Weights of a small GPT-style language model, trained from scratch on English Wikipedia.
Architecture: LayerNorm before each block, no position embeddings, no biases in attention or MLP, tied embeddings, ALiBi.
Training: a variant of SOAP for these matrices, 765M tokens.
Each number is 200 + 20 x the weight over its row's rms, rounded and kept within 0 to 999. Layers, rows and columns count from 0. The size before them is the row's rms in percent of the matrix's.

# up: layer 4 MLP up, 1024x256, rms 0.11, rows 662-714, columns 64-127
# down: layer 4 MLP down (transposed), 1024x256, rms 0.106, rows 662-713, columns 64-127
up662,096,178,198,199,202,227,186,202,153,213,220,178,207,196,194,162,189,188,235,204,195,195,207,208,221,195,169,217,192,172,193,187,161,213,216,206,195,226,246,168,217,222,230,180,207,193,203,209,173,221,190,183,212,177,207,174,198,187,190,167,192,197,181,184,210
down662,098,179,170,192,214,256,211,212,215,200,224,159,198,158,216,205,204,191,159,188,186,199,191,205,205,200,188,227,232,187,215,202,162,203,215,201,221,229,184,204,184,195,231,228,197,224,211,188,184,206,224,203,192,232,180,200,224,200,214,171,216,160,208,212,171
up663,085,203,219,175,209,209,173,179,171,242,197,210,192,210,214,197,222,187,232,228,232,246,222,218,172,216,192,207,200,250,193,230,239,243,176,188,207,191,211,172,192,203,193,181,186,187,217,215,196,183,224,214,202,206,179,212,178,175,194,240,214,214,186,201,186
down663,090,215,223,216,156,217,214,212,171,187,185,215,212,202,185,176,177,176,185,174,216,175,150,211,182,179,202,205,173,199,199,162,189,142,223,186,206,170,175,199,174,181,197,183,179,226,219,209,205,192,203,190,193,183,185,170,204,192,195,189,192,187,202,183,200
up664,090,226,203,224,193,198,215,201,203,180,199,192,189,172,179,207,186,191,232,196,173,198,188,203,192,230,227,197,181,208,226,204,191,219,216,221,177,183,221,217,174,205,199,227,200,206,174,207,195,182,235,195,179,186,229,200,183,216,195,197,213,192,166,207,229
down664,089,192,205,187,166,225,185,201,228,202,166,152,170,187,148,217,182,190,199,177,190,241,163,196,205,194,166,231,193,195,208,207,202,190,183,202,198,197,199,191,189,211,214,187,198,173,179,197,199,215,230,182,209,181,187,222,189,211,236,174,203,181,173,203,204
up665,095,187,228,212,190,199,202,189,144,189,202,206,182,230,204,191,165,185,212,204,193,201,189,159,203,178,216,204,204,192,209,216,220,139,186,199,177,161,224,208,207,230,180,144,211,216,218,201,180,216,218,203,188,192,181,194,193,194,209,208,169,190,210,190,209
down665,097,226,211,218,208,228,159,247,230,184,185,190,219,187,159,212,220,217,182,193,201,166,231,215,222,205,185,232,199,193,213,203,216,242,233,202,225,221,188,194,185,185,197,209,201,198,215,192,234,239,216,175,192,196,168,192,213,197,206,159,228,197,219,233,196
up666,094,204,197,225,172,199,190,199,213,166,200,244,191,219,233,177,246,175,200,249,213,169,203,201,187,216,167,170,151,190,202,201,224,224,212,238,197,218,205,233,200,195,220,194,198,202,184,185,212,197,155,179,182,197,211,182,185,197,181,195,187,197,209,239,206
down666,101,189,231,181,197,181,193,196,172,210,179,222,200,206,178,178,181,216,192,208,185,181,225,176,213,194,219,218,209,198,171,155,197,208,207,215,227,199,197,213,202,221,200,184,170,198,231,187,197,207,201,179,205,210,204,191,218,228,185,167,229,187,185,209,213
up667,099,208,220,192,176,222,189,218,204,182,179,190,197,186,223,175,171,203,217,177,211,186,198,206,206,199,156,195,204,219,205,178,189,193,192,205,166,202,209,204,193,221,215,201,225,187,201,204,225,215,217,197,161,196,195,209,200,229,171,198,192,175,181,196,230
down667,104,186,176,208,158,208,206,133,176,209,207,206,189,192,180,223,172,213,218,210,222,204,218,213,217,229,154,168,233,184,213,210,207,215,220,202,176,202,213,203,230,234,176,207,210,163,217,211,157,176,190,210,172,188,171,199,213,238,184,213,209,157,218,201,198
up668,107,211,210,169,227,164,188,173,235,194,183,176,183,202,180,200,191,200,232,187,206,199,184,233,230,215,202,204,208,200,240,223,195,184,234,153,222,195,189,218,202,180,178,147,195,227,236,187,207,199,199,198,187,181,232,191,184,209,184,205,208,187,178,201,182
down668,100,202,202,173,185,195,190,170,183,205,158,185,179,225,215,201,189,211,205,200,178,209,186,217,163,205,222,210,190,211,181,233,188,221,171,176,173,210,169,190,206,187,201,210,195,188,165,161,189,187,183,184,171,203,201,194,217,208,210,228,199,185,202,202,221
up669,097,207,191,203,196,202,221,188,191,166,165,228,180,213,222,191,173,213,208,207,208,184,202,220,193,215,239,221,232,217,179,192,196,179,221,195,201,195,194,204,228,213,238,191,186,264,181,178,204,205,249,234,199,220,212,184,227,209,204,183,164,231,198,188,185
down669,095,173,184,202,206,195,203,183,220,212,190,215,218,184,212,171,230,199,205,203,193,213,183,197,213,217,184,161,232,190,197,235,216,167,170,209,182,208,197,179,227,198,154,237,195,200,217,210,184,253,201,200,220,187,206,193,256,215,223,219,159,203,174,202,219
up670,084,230,222,197,202,206,169,183,185,221,201,225,185,234,198,218,160,212,192,200,199,173,213,197,190,207,199,199,209,161,211,167,192,201,171,162,167,213,194,220,203,215,170,194,221,223,236,178,190,236,161,191,218,192,182,196,194,175,186,215,218,213,224,176,215
down670,092,195,188,197,220,201,197,213,199,217,154,211,228,207,190,175,225,212,185,202,203,210,197,202,177,195,218,193,199,218,172,197,215,204,194,223,193,184,164,204,202,187,167,198,185,191,232,249,211,197,233,196,226,181,164,181,240,211,161,164,193,195,175,202,220
up671,099,176,203,179,197,198,185,212,198,219,187,180,180,174,178,204,224,203,200,222,214,186,214,214,194,199,229,218,162,208,204,217,185,206,216,196,193,209,194,231,210,206,199,216,229,171,198,203,168,232,193,202,207,174,182,202,212,185,167,212,187,188,212,206,190
down671,098,201,177,182,207,179,204,222,216,211,194,189,183,196,192,180,195,189,189,231,208,204,197,191,190,213,195,212,174,209,197,241,164,189,199,200,203,200,209,215,216,204,195,200,187,175,195,198,188,170,237,170,212,169,214,218,217,220,180,216,182,201,185,178,242
up672,093,167,160,183,205,228,215,226,197,203,204,187,208,187,191,189,159,195,177,180,223,206,221,213,187,217,244,186,173,160,201,197,207,223,222,188,200,190,179,181,208,156,215,215,200,197,168,250,187,175,218,213,238,201,232,184,231,204,205,200,175,186,198,197,224
down672,095,217,209,194,200,188,232,185,212,225,190,211,189,187,192,164,202,219,181,185,198,192,184,183,161,223,228,254,208,229,189,187,193,224,191,168,204,177,214,205,162,185,206,222,189,196,195,197,177,214,215,178,178,224,247,227,205,219,211,179,230,213,193,216,193
up673,100,189,219,191,199,219,214,202,247,192,198,157,209,190,236,207,219,212,219,181,211,205,203,171,167,214,207,230,222,220,200,227,212,203,169,193,235,213,171,224,211,180,193,213,190,221,204,183,215,219,172,189,197,209,186,170,203,208,194,208,192,223,193,234,169
down673,101,228,186,199,216,212,203,160,207,205,226,241,169,186,192,210,169,190,190,232,179,211,198,199,201,199,206,214,231,171,177,142,180,149,230,190,192,204,233,150,165,160,213,190,222,175,216,188,214,203,192,190,197,191,201,188,179,188,206,218,210,203,168,205,227
up674,090,217,196,248,241,186,199,225,192,203,152,205,217,200,200,187,200,190,182,203,223,208,215,152,192,214,242,195,203,191,186,197,221,228,224,208,195,221,189,188,177,208,169,198,193,165,224,201,219,176,169,226,223,207,189,207,187,195,204,217,218,176,205,176,172
down674,087,166,205,203,180,204,200,212,198,236,169,175,172,162,188,234,233,196,180,209,236,202,196,207,184,191,161,202,219,220,219,200,190,202,186,179,198,179,201,200,203,151,169,198,165,196,216,220,227,221,179,188,206,234,205,197,232,187,199,186,191,198,221,186,200
up675,099,187,223,226,209,216,208,215,230,198,182,205,202,213,199,180,185,227,171,191,225,194,203,189,194,238,169,207,230,187,151,234,182,205,231,191,216,214,220,171,199,185,193,230,225,227,187,234,171,197,209,215,183,210,229,209,183,203,176,213,185,193,189,190,200
down675,096,178,193,237,211,189,181,190,175,206,208,194,229,217,208,215,212,224,218,228,233,215,208,194,204,206,226,235,175,177,185,200,239,269,173,181,190,226,180,194,183,185,231,187,188,221,195,206,208,200,197,177,214,191,223,196,186,227,218,184,213,223,218,209,190
up676,104,248,204,215,177,159,218,200,220,213,240,177,174,187,209,179,209,222,180,195,219,227,210,214,208,176,200,245,196,193,180,184,212,206,212,205,217,201,210,196,214,217,233,179,205,191,174,230,192,183,220,222,218,187,192,199,167,203,182,208,200,212,160,200,218
down676,109,206,187,204,159,188,244,168,229,188,201,174,199,222,216,224,194,221,214,197,195,247,229,173,181,192,210,186,217,196,236,213,179,201,208,214,203,209,215,175,194,195,192,208,210,187,185,213,217,216,168,233,240,238,178,204,200,197,210,189,199,192,188,189,176
up677,102,210,217,183,209,205,242,217,198,197,198,263,176,227,213,219,219,228,208,194,222,155,188,194,167,222,199,204,195,208,216,172,189,206,193,213,174,200,196,175,170,204,206,195,198,222,202,212,211,169,197,233,167,198,209,199,187,251,233,224,194,182,172,186,194
down677,093,205,167,183,186,207,217,230,225,187,200,243,209,197,194,225,212,220,180,226,187,176,183,174,195,213,177,161,166,214,239,208,183,213,192,213,224,190,198,206,228,209,219,201,228,202,177,195,198,169,244,194,207,175,213,193,219,224,263,228,238,188,194,172,182
up678,101,212,212,190,188,208,197,189,210,205,226,191,184,207,218,180,187,176,191,209,181,217,193,221,181,174,184,220,210,205,188,202,193,194,204,208,220,167,189,240,207,218,168,221,169,206,196,224,199,200,194,191,181,202,215,213,210,240,200,204,206,203,227,233,212
down678,104,219,181,220,190,188,203,192,220,184,187,219,196,214,192,212,204,194,185,243,219,202,163,165,175,148,198,206,205,178,173,193,213,213,205,216,220,227,182,196,182,171,203,188,201,205,195,213,196,192,210,207,205,206,191,183,215,201,192,158,214,182,244,177,187
up679,104,238,182,181,151,201,184,198,215,205,214,168,183,237,219,208,212,210,184,231,181,198,216,164,228,175,224,158,204,209,221,218,163,167,188,188,178,180,190,174,174,191,200,178,206,213,220,192,184,231,176,212,193,181,180,195,174,206,167,208,187,193,208,181,203
down679,094,174,226,182,214,209,195,210,227,228,168,171,210,206,213,228,188,207,232,213,237,187,199,215,189,201,206,175,231,202,167,179,166,216,188,198,209,225,186,184,184,198,167,173,201,157,238,226,185,171,174,187,215,211,206,213,205,208,217,167,182,173,180,216,210
up680,086,195,209,195,175,194,200,223,183,217,182,187,150,201,187,206,199,208,238,178,183,221,234,204,189,180,223,207,201,163,183,179,185,242,202,183,191,226,198,202,200,214,222,188,198,180,197,213,205,187,210,213,207,214,215,193,191,202,182,201,220,225,240,195,200
down680,087,226,197,177,210,201,199,201,215,216,180,189,221,180,221,219,185,199,166,200,220,182,214,189,213,218,192,194,182,202,216,207,188,177,210,216,234,217,225,194,195,226,151,223,181,202,240,193,188,222,207,178,197,142,225,194,188,226,223,194,164,193,160,177,183
up681,097,190,219,249,215,181,199,198,202,205,201,198,207,184,223,178,218,209,205,187,216,211,206,234,192,169,256,175,177,219,162,198,208,228,212,159,215,171,199,172,187,185,223,184,194,206,207,185,202,238,190,180,206,185,193,188,212,181,191,220,196,176,198,194,213
down681,100,203,172,175,236,234,224,202,197,196,212,222,199,201,185,193,202,199,193,228,173,188,200,210,201,192,151,212,204,217,238,229,230,201,187,215,225,235,207,200,188,210,186,205,218,198,188,189,204,178,214,230,163,171,179,164,194,211,215,188,190,207,204,175,198
up682,094,199,181,199,179,193,185,216,216,207,178,227,185,195,172,181,182,234,200,201,195,160,188,220,216,147,189,200,161,191,201,209,216,193,218,205,177,184,158,207,218,220,181,193,213,205,229,190,186,207,157,211,196,203,223,182,174,172,185,190,201,178,181,192,189
down682,091,224,233,216,205,231,210,180,187,182,237,150,189,191,202,181,216,189,193,201,213,218,204,177,207,214,211,204,200,201,180,169,215,215,169,194,220,196,196,174,225,185,191,179,217,225,196,195,240,192,181,194,182,212,198,181,215,205,162,199,186,187,214,200,204
up683,091,188,226,240,165,185,212,226,205,184,177,193,188,182,211,204,201,180,196,230,170,190,185,200,262,204,222,171,162,203,221,204,210,210,185,179,215,234,176,196,191,205,178,167,177,199,204,190,193,219,176,181,179,173,162,205,175,214,197,209,208,205,206,200,195
down683,090,219,208,216,195,173,203,173,222,221,211,179,176,213,193,189,195,230,184,211,191,186,234,158,155,180,155,232,224,228,234,185,183,235,203,198,208,180,197,206,212,236,217,217,202,169,208,227,214,209,220,191,191,194,201,238,190,200,193,209,204,210,208,212,177
up684,096,207,200,201,201,184,178,193,185,232,184,210,260,187,192,190,179,221,199,189,192,222,229,192,221,185,198,207,241,206,185,230,201,168,223,229,143,183,195,207,221,211,170,222,220,235,202,188,234,253,201,198,184,200,233,204,213,215,212,200,200,192,181,205,182
down684,097,213,235,209,183,200,180,210,210,214,196,195,186,170,234,218,219,202,175,175,208,234,201,179,226,222,218,221,200,193,180,154,206,168,213,182,188,202,227,160,169,232,193,195,209,187,193,249,180,177,196,176,226,190,181,200,169,186,205,252,191,179,205,194,229
up685,096,146,177,197,196,192,195,247,206,222,216,193,218,197,206,220,207,200,226,189,211,215,192,162,239,166,195,181,198,220,187,165,156,221,196,196,189,209,173,197,195,227,183,199,229,208,216,222,181,197,207,197,204,185,228,204,191,200,237,167,196,194,205,208,214
down685,092,213,164,173,185,230,201,183,190,218,222,207,193,195,196,268,225,199,198,192,200,184,198,233,191,197,224,215,205,239,200,184,173,207,177,220,195,221,211,239,204,181,209,190,194,203,163,213,211,207,204,193,194,201,192,184,209,212,223,179,234,216,192,183,246
up686,087,198,182,204,209,224,215,182,220,171,170,232,186,221,238,179,212,205,206,197,180,167,174,175,176,204,179,176,233,220,199,233,203,211,220,209,218,215,189,205,225,191,173,193,202,172,174,215,191,181,212,174,177,217,173,179,188,183,181,208,199,205,205,192,198
down686,096,231,186,198,159,207,213,188,227,213,193,202,191,219,173,170,202,179,189,223,191,231,236,191,151,208,199,215,202,204,218,205,161,216,222,229,181,215,196,187,215,225,147,188,201,225,191,173,225,210,203,217,222,200,180,175,202,210,219,207,208,185,207,198,172
up687,095,202,181,203,201,183,188,198,223,222,194,228,221,179,231,203,190,197,201,185,191,214,227,200,154,209,179,224,180,241,181,201,202,189,194,220,172,180,198,208,196,167,187,202,228,183,238,206,211,234,189,186,203,193,192,209,187,198,189,225,200,197,230,191,208
down687,103,215,190,188,193,179,177,170,255,203,212,215,180,182,207,185,246,207,220,225,213,194,180,184,183,231,238,173,206,245,220,243,193,217,201,235,184,193,214,233,198,173,177,230,213,193,193,199,166,206,229,189,182,207,189,188,191,212,180,217,205,202,171,195,209
up688,102,233,221,192,229,222,228,192,214,196,229,229,193,213,211,153,188,215,222,215,192,193,162,203,238,207,187,195,170,210,197,195,209,198,198,211,203,217,192,188,225,203,200,203,170,221,161,208,199,213,182,171,201,210,186,181,196,187,161,205,215,195,190,187,218
down688,095,182,164,199,170,217,203,190,205,236,207,210,205,188,189,203,209,213,209,207,226,207,194,228,193,207,213,197,237,199,209,194,208,186,200,236,191,216,185,182,227,211,199,221,162,216,196,192,205,195,225,206,172,227,217,217,230,174,211,199,210,221,181,194,198
up689,094,201,208,210,212,197,226,190,209,215,188,181,179,166,203,178,189,193,231,174,204,168,206,173,176,209,220,210,195,205,181,219,189,200,185,185,179,180,207,201,181,214,212,221,219,208,228,220,214,215,210,196,203,200,230,180,201,197,205,171,201,183,223,183,185
down689,104,215,192,205,232,156,238,189,208,192,219,178,186,194,212,186,210,187,172,193,195,199,216,197,184,212,191,197,211,209,193,210,207,180,218,246,201,221,199,231,162,188,232,225,185,189,200,193,192,209,234,219,211,240,180,189,223,202,215,153,142,194,214,216,227
up690,090,213,212,181,187,201,225,202,198,201,207,232,207,208,182,189,192,227,210,160,185,202,227,152,214,218,198,174,202,204,232,153,192,186,179,194,199,223,208,207,206,194,211,248,219,184,186,193,167,212,190,199,186,163,217,204,198,194,211,185,188,181,214,215,150
down690,086,191,212,275,205,196,177,210,205,173,185,145,174,190,197,212,171,163,188,222,221,203,182,214,191,192,181,230,216,241,155,202,160,181,197,191,217,226,182,217,188,187,197,200,176,198,193,220,253,194,237,191,204,190,194,193,233,185,190,239,197,221,191,214,212
up691,097,196,213,201,213,180,203,236,217,195,216,170,222,196,188,186,213,202,187,191,197,156,208,199,206,173,229,210,209,219,187,208,166,180,219,196,203,218,200,210,177,197,190,239,227,198,197,201,203,200,172,195,194,214,179,174,204,199,209,191,216,227,197,203,195
down691,092,209,222,191,165,205,220,222,211,201,183,188,217,198,191,205,177,203,230,203,182,194,237,223,189,193,188,208,219,198,177,185,230,154,171,132,224,213,193,199,228,236,191,220,187,169,214,182,184,201,220,188,211,192,196,207,190,217,220,199,200,202,186,185,205
up692,099,216,183,241,214,243,198,189,229,224,202,191,227,212,186,151,191,198,220,177,174,180,212,182,217,235,193,180,177,164,231,189,197,239,236,207,184,196,164,144,189,199,212,229,194,207,220,192,193,192,200,170,227,182,217,194,208,174,191,212,181,202,173,225,198
down692,097,216,183,225,209,229,205,220,202,229,182,184,204,207,190,209,195,152,154,189,155,214,190,184,232,195,175,210,188,180,219,197,177,211,192,149,189,224,242,174,169,217,218,177,179,198,248,152,174,170,172,180,197,197,207,228,211,152,188,204,154,206,222,181,208
up693,106,219,182,189,183,182,183,191,206,196,184,162,230,194,213,219,192,173,196,170,196,211,236,210,195,175,214,236,193,205,207,236,179,188,212,221,211,233,180,171,210,189,205,202,175,198,211,201,211,208,182,205,202,176,164,243,192,204,214,228,209,197,187,230,203
down693,108,196,203,204,209,197,203,219,215,210,183,213,243,160,150,209,179,185,216,174,178,219,209,239,165,184,248,174,251,197,177,202,241,225,201,211,199,181,198,199,171,200,183,193,204,213,215,186,191,197,189,185,201,208,236,223,189,209,202,212,186,194,174,171,187
up694,099,231,189,201,188,193,234,232,238,170,217,193,236,203,236,187,207,182,185,167,189,201,199,222,196,212,177,196,194,206,187,202,207,200,199,173,190,180,228,172,185,221,165,216,183,186,191,205,189,162,187,198,195,159,215,232,210,207,182,218,178,189,231,200,159
down694,094,206,184,179,242,192,164,168,182,180,213,193,221,202,189,206,215,204,189,211,186,240,200,174,229,190,202,199,191,229,178,201,166,175,203,212,193,194,241,217,209,172,146,224,229,192,163,195,178,186,221,232,223,210,204,202,164,223,184,246,201,221,202,206,193
up695,099,210,223,221,189,201,222,213,174,219,217,162,177,206,224,175,199,167,200,193,197,220,183,194,176,220,183,189,207,182,212,205,170,178,251,225,187,209,220,175,182,212,229,185,219,200,224,186,221,197,209,187,195,192,204,202,222,193,227,199,178,195,181,185,173
down695,104,217,202,210,158,238,192,198,214,196,175,155,235,193,200,210,166,192,182,192,205,194,199,198,199,212,171,202,213,199,171,232,227,201,231,209,203,170,203,195,219,155,175,181,211,200,202,220,163,189,202,211,209,208,186,206,183,179,202,211,216,184,194,227,200
up696,095,221,190,210,204,199,214,228,190,175,215,197,208,196,219,199,212,187,189,209,202,183,233,207,164,187,219,236,166,177,200,198,200,209,214,204,217,188,187,214,223,196,201,193,224,213,204,189,207,195,244,167,209,194,198,227,204,151,178,179,191,185,153,171,240
down696,091,185,219,202,183,185,206,216,226,207,219,165,188,217,182,176,181,187,201,187,207,202,173,227,185,199,195,205,229,194,177,178,205,210,186,189,203,199,218,152,218,205,237,214,230,210,230,201,245,185,181,220,215,233,208,182,223,202,231,207,204,224,195,223,191
up697,102,210,235,194,171,174,164,168,240,155,185,164,198,175,207,201,203,194,182,203,189,155,220,200,210,181,184,204,212,202,198,186,220,201,189,184,201,214,235,178,164,203,210,228,197,218,202,195,183,183,192,204,188,182,208,220,210,175,174,181,204,231,183,212,184
down697,103,199,210,206,216,200,230,212,213,236,177,180,206,197,194,172,221,192,175,192,205,173,198,226,181,203,206,178,184,193,220,193,184,212,197,190,261,197,225,193,182,189,198,177,200,167,217,231,186,215,192,175,216,223,196,168,198,171,195,232,187,203,197,175,206
up698,099,197,140,226,232,229,195,188,195,193,208,238,203,155,191,206,188,170,221,202,174,177,217,180,191,234,208,175,171,222,168,197,193,194,186,205,195,196,212,178,202,206,205,198,227,209,182,194,209,223,181,193,163,224,183,181,181,217,208,164,172,217,181,186,222
down698,105,149,203,197,217,220,220,202,209,200,158,169,203,195,190,191,192,179,189,205,210,182,239,234,200,220,199,201,222,165,201,201,194,193,199,253,221,157,197,192,197,203,219,218,160,198,172,199,175,196,205,171,195,207,208,173,205,203,209,187,191,214,181,187,168
up699,104,206,210,200,216,172,198,204,223,162,223,194,215,176,214,164,189,191,172,196,193,187,254,211,198,192,175,170,191,235,168,191,225,187,201,202,202,196,198,200,175,217,200,197,198,227,193,224,229,178,206,211,212,176,209,208,198,189,191,162,243,216,191,219,232
down699,098,196,191,217,185,208,198,249,203,148,200,192,218,203,238,205,190,228,196,167,186,184,204,210,162,214,185,202,185,223,209,219,209,229,199,218,188,195,177,191,191,188,212,183,207,169,183,186,211,209,205,158,156,224,164,204,222,211,204,248,218,212,211,190,209
up700,092,211,239,206,169,218,202,175,213,185,222,192,224,202,205,235,233,175,194,245,206,193,183,226,166,213,180,191,188,185,204,201,187,151,217,203,187,188,247,181,227,190,194,175,216,212,200,214,194,173,205,177,206,183,222,190,203,184,186,183,182,193,191,166,232
down700,090,218,190,202,194,220,175,186,188,213,189,175,221,171,218,150,206,187,184,167,218,217,199,191,221,200,204,206,200,231,219,224,218,195,193,214,199,194,225,204,226,207,226,178,221,199,189,200,197,166,205,203,175,180,211,201,219,183,212,208,222,194,168,200,209
up701,096,182,182,226,194,204,178,189,211,201,167,173,187,207,173,195,203,212,190,217,204,206,235,217,184,224,205,192,173,178,210,193,189,221,200,213,198,232,185,243,168,191,186,218,210,199,212,187,186,200,224,240,188,216,186,210,230,226,210,189,207,190,202,231,212
down701,093,225,205,226,208,197,239,211,188,174,189,216,181,178,182,215,175,152,199,186,202,185,195,166,214,163,196,191,197,195,161,185,169,227,194,218,194,233,190,186,261,224,200,207,170,227,181,218,220,162,201,192,200,215,212,190,199,216,186,214,201,174,171,194,177
up702,110,187,151,220,238,214,198,172,188,209,244,190,175,235,233,199,214,159,187,173,227,190,228,189,216,179,188,189,215,176,172,201,180,169,192,189,214,203,214,211,209,199,174,170,204,206,204,232,203,194,190,214,209,181,213,214,206,207,216,193,180,169,197,221,211
down702,101,164,189,228,199,213,228,194,184,216,207,197,202,222,213,214,216,204,173,212,165,191,179,215,209,207,170,183,176,192,189,197,191,163,208,219,201,221,195,209,189,211,176,211,224,225,211,195,217,185,207,196,205,174,182,200,217,191,221,195,197,200,230,244,194
up703,101,183,193,211,198,213,186,168,213,198,180,165,209,177,200,182,198,220,198,206,191,200,234,190,181,220,197,190,210,205,191,204,230,196,195,196,193,175,191,208,185,148,230,211,204,230,233,198,200,188,182,190,213,219,193,227,208,223,204,203,191,211,165,210,196
down703,096,230,223,181,189,212,218,184,223,195,209,223,199,220,250,214,243,158,195,177,219,170,194,177,197,176,214,209,171,188,210,162,163,185,227,221,207,211,202,223,186,241,225,200,195,167,177,196,229,207,217,173,175,194,212,191,217,205,199,227,207,219,193,210,203
up704,100,187,172,196,217,202,174,189,210,202,174,190,184,213,180,194,211,217,224,194,178,218,199,216,215,203,183,216,197,170,186,225,199,174,225,146,182,211,169,215,212,214,197,201,216,231,182,163,192,185,171,218,180,175,194,195,181,220,222,228,203,243,221,220,178
down704,097,198,197,198,174,204,199,211,213,184,195,181,197,204,239,191,242,205,179,165,173,223,224,168,174,161,220,175,213,226,170,182,200,212,223,218,226,183,234,197,199,209,239,237,219,168,196,209,191,219,175,214,196,172,203,223,239,204,225,197,183,218,197,199,236
up705,096,216,175,199,172,195,218,207,184,174,228,206,223,204,199,214,219,188,204,220,187,234,211,227,183,182,181,223,164,172,215,208,183,207,177,185,212,196,204,183,196,219,176,191,187,140,182,173,194,202,209,178,164,197,208,195,210,206,214,207,220,224,196,186,203
down705,102,213,180,191,233,226,205,212,173,205,202,193,210,183,177,183,215,181,200,196,172,180,224,202,253,173,219,229,204,199,181,210,213,188,193,191,150,195,187,230,174,206,222,138,245,228,185,175,205,204,166,208,184,211,222,193,181,238,161,185,183,237,216,208,172
up706,093,263,219,199,212,196,174,174,215,169,217,207,237,197,223,174,215,191,179,214,214,190,213,216,189,183,197,210,181,178,221,203,178,244,203,184,206,222,204,188,220,203,196,199,199,203,210,199,190,218,205,206,183,146,194,227,189,218,218,177,181,196,222,192,200
down706,090,137,192,190,195,186,241,210,164,263,166,198,204,188,173,202,180,198,167,221,221,194,195,186,229,203,199,207,189,196,172,188,152,206,195,178,179,169,223,202,192,175,202,212,166,197,181,219,223,189,214,193,207,204,238,200,205,211,198,206,195,198,207,190,187
up707,103,220,178,242,225,204,170,181,205,194,180,192,188,205,201,180,191,240,194,218,194,204,202,219,195,206,184,207,190,209,209,170,202,225,164,194,197,222,215,202,171,209,176,178,197,236,203,175,185,228,182,203,222,203,190,164,218,200,182,203,214,189,168,209,194
down707,101,194,209,175,173,171,190,202,173,222,186,201,227,203,186,223,155,188,181,208,198,238,188,215,183,216,238,163,201,153,161,223,184,136,226,196,203,195,209,180,178,186,224,230,209,204,219,185,207,216,190,179,216,248,198,186,198,209,212,209,213,210,198,189,191
up708,098,210,223,226,186,237,169,189,214,210,160,221,155,217,215,217,195,174,190,221,206,219,220,184,202,215,196,170,223,184,175,185,251,196,204,201,205,198,201,208,230,214,178,195,184,183,196,173,159,179,173,224,199,211,202,228,191,181,221,215,217,193,204,212,206
down708,093,167,194,191,193,192,217,215,193,213,226,194,231,170,175,198,177,214,198,200,199,196,161,217,181,213,196,196,183,190,231,215,159,223,194,176,191,208,173,196,193,175,219,201,222,231,179,207,188,199,203,181,225,199,214,187,247,247,207,199,215,186,184,192,203
up709,099,178,209,194,211,209,211,191,189,226,165,190,217,209,166,221,205,208,216,208,191,189,212,176,213,222,199,192,182,205,202,186,202,209,199,209,220,179,189,168,208,214,213,195,186,199,216,209,181,175,176,191,204,191,214,199,201,188,180,188,185,183,201,170,210
down709,091,241,197,216,213,223,182,237,190,207,189,188,206,201,191,216,211,206,182,202,170,222,198,207,200,187,215,206,205,209,211,173,164,153,180,198,177,215,216,194,181,167,222,205,245,175,197,197,207,186,222,189,195,233,186,234,202,196,217,203,214,250,196,221,187
up710,095,203,202,170,195,177,216,194,199,187,188,179,238,213,211,209,161,215,204,212,205,210,213,245,211,200,195,188,184,194,180,181,210,189,206,198,202,228,190,205,242,203,181,183,158,214,203,171,191,176,173,203,187,224,203,230,213,177,183,216,188,199,188,234,191
down710,099,204,216,206,188,255,192,238,205,203,206,219,197,210,193,195,242,208,222,199,202,227,183,180,199,195,196,195,197,180,184,196,213,194,235,202,192,196,209,183,179,221,216,190,235,184,186,200,195,263,222,190,210,179,223,227,209,224,198,169,211,181,220,175,174
up711,103,180,172,197,189,164,193,193,216,203,202,213,171,201,183,177,195,227,200,182,215,183,223,205,192,210,238,187,222,182,172,191,194,212,192,196,222,205,245,196,162,164,156,206,197,208,228,223,177,173,207,229,215,205,232,208,200,190,164,201,211,186,187,184,225
down711,107,230,195,196,163,235,202,174,196,216,226,210,212,216,203,239,224,211,172,232,185,184,192,188,194,197,194,218,192,208,211,192,225,164,195,202,214,207,175,219,187,223,183,210,194,200,229,208,210,205,218,214,174,215,188,205,185,213,174,169,224,224,212,202,207
up712,094,208,189,183,214,212,155,214,176,223,200,205,206,220,217,179,205,199,226,193,164,194,197,201,222,213,165,185,200,187,206,214,166,212,228,199,207,173,186,228,205,186,209,196,206,167,191,199,212,161,194,208,177,174,214,185,211,189,183,187,196,222,217,234,212
down712,091,199,206,184,207,216,211,154,205,228,171,210,174,194,213,225,155,169,192,201,184,225,196,226,204,193,198,218,218,165,182,207,205,204,158,168,204,215,201,169,181,168,182,186,231,207,213,220,182,225,154,199,191,232,216,167,190,226,200,238,202,181,204,163,198
up713,091,166,199,196,192,171,224,205,211,206,182,168,209,201,208,191,169,182,180,213,194,258,173,200,232,235,162,210,207,133,206,186,160,217,235,193,186,186,211,230,213,189,232,181,175,202,206,163,218,241,204,205,193,228,190,203,215,189,202,204,218,208,207,137,202
down713,093,229,189,213,247,189,195,185,198,207,208,232,180,208,188,200,218,217,174,161,210,221,234,214,189,183,195,202,227,195,210,186,211,161,179,194,210,191,190,185,172,193,174,237,231,217,196,188,234,217,178,205,171,180,225,184,181,212,209,205,221,180,158,228,245
up714,094,209,185,238,204,179,222,199,215,204,206,202,191,235,191,216,192,235,210,211,206,213,178,180,197,204,213,216,162,212,213,223,198,199,214,194,189,210,187,201,191,210,179,204,195,200,213,198,191,215,227,197,184,214,225,243,238,199,171,148,201,204,205,211,188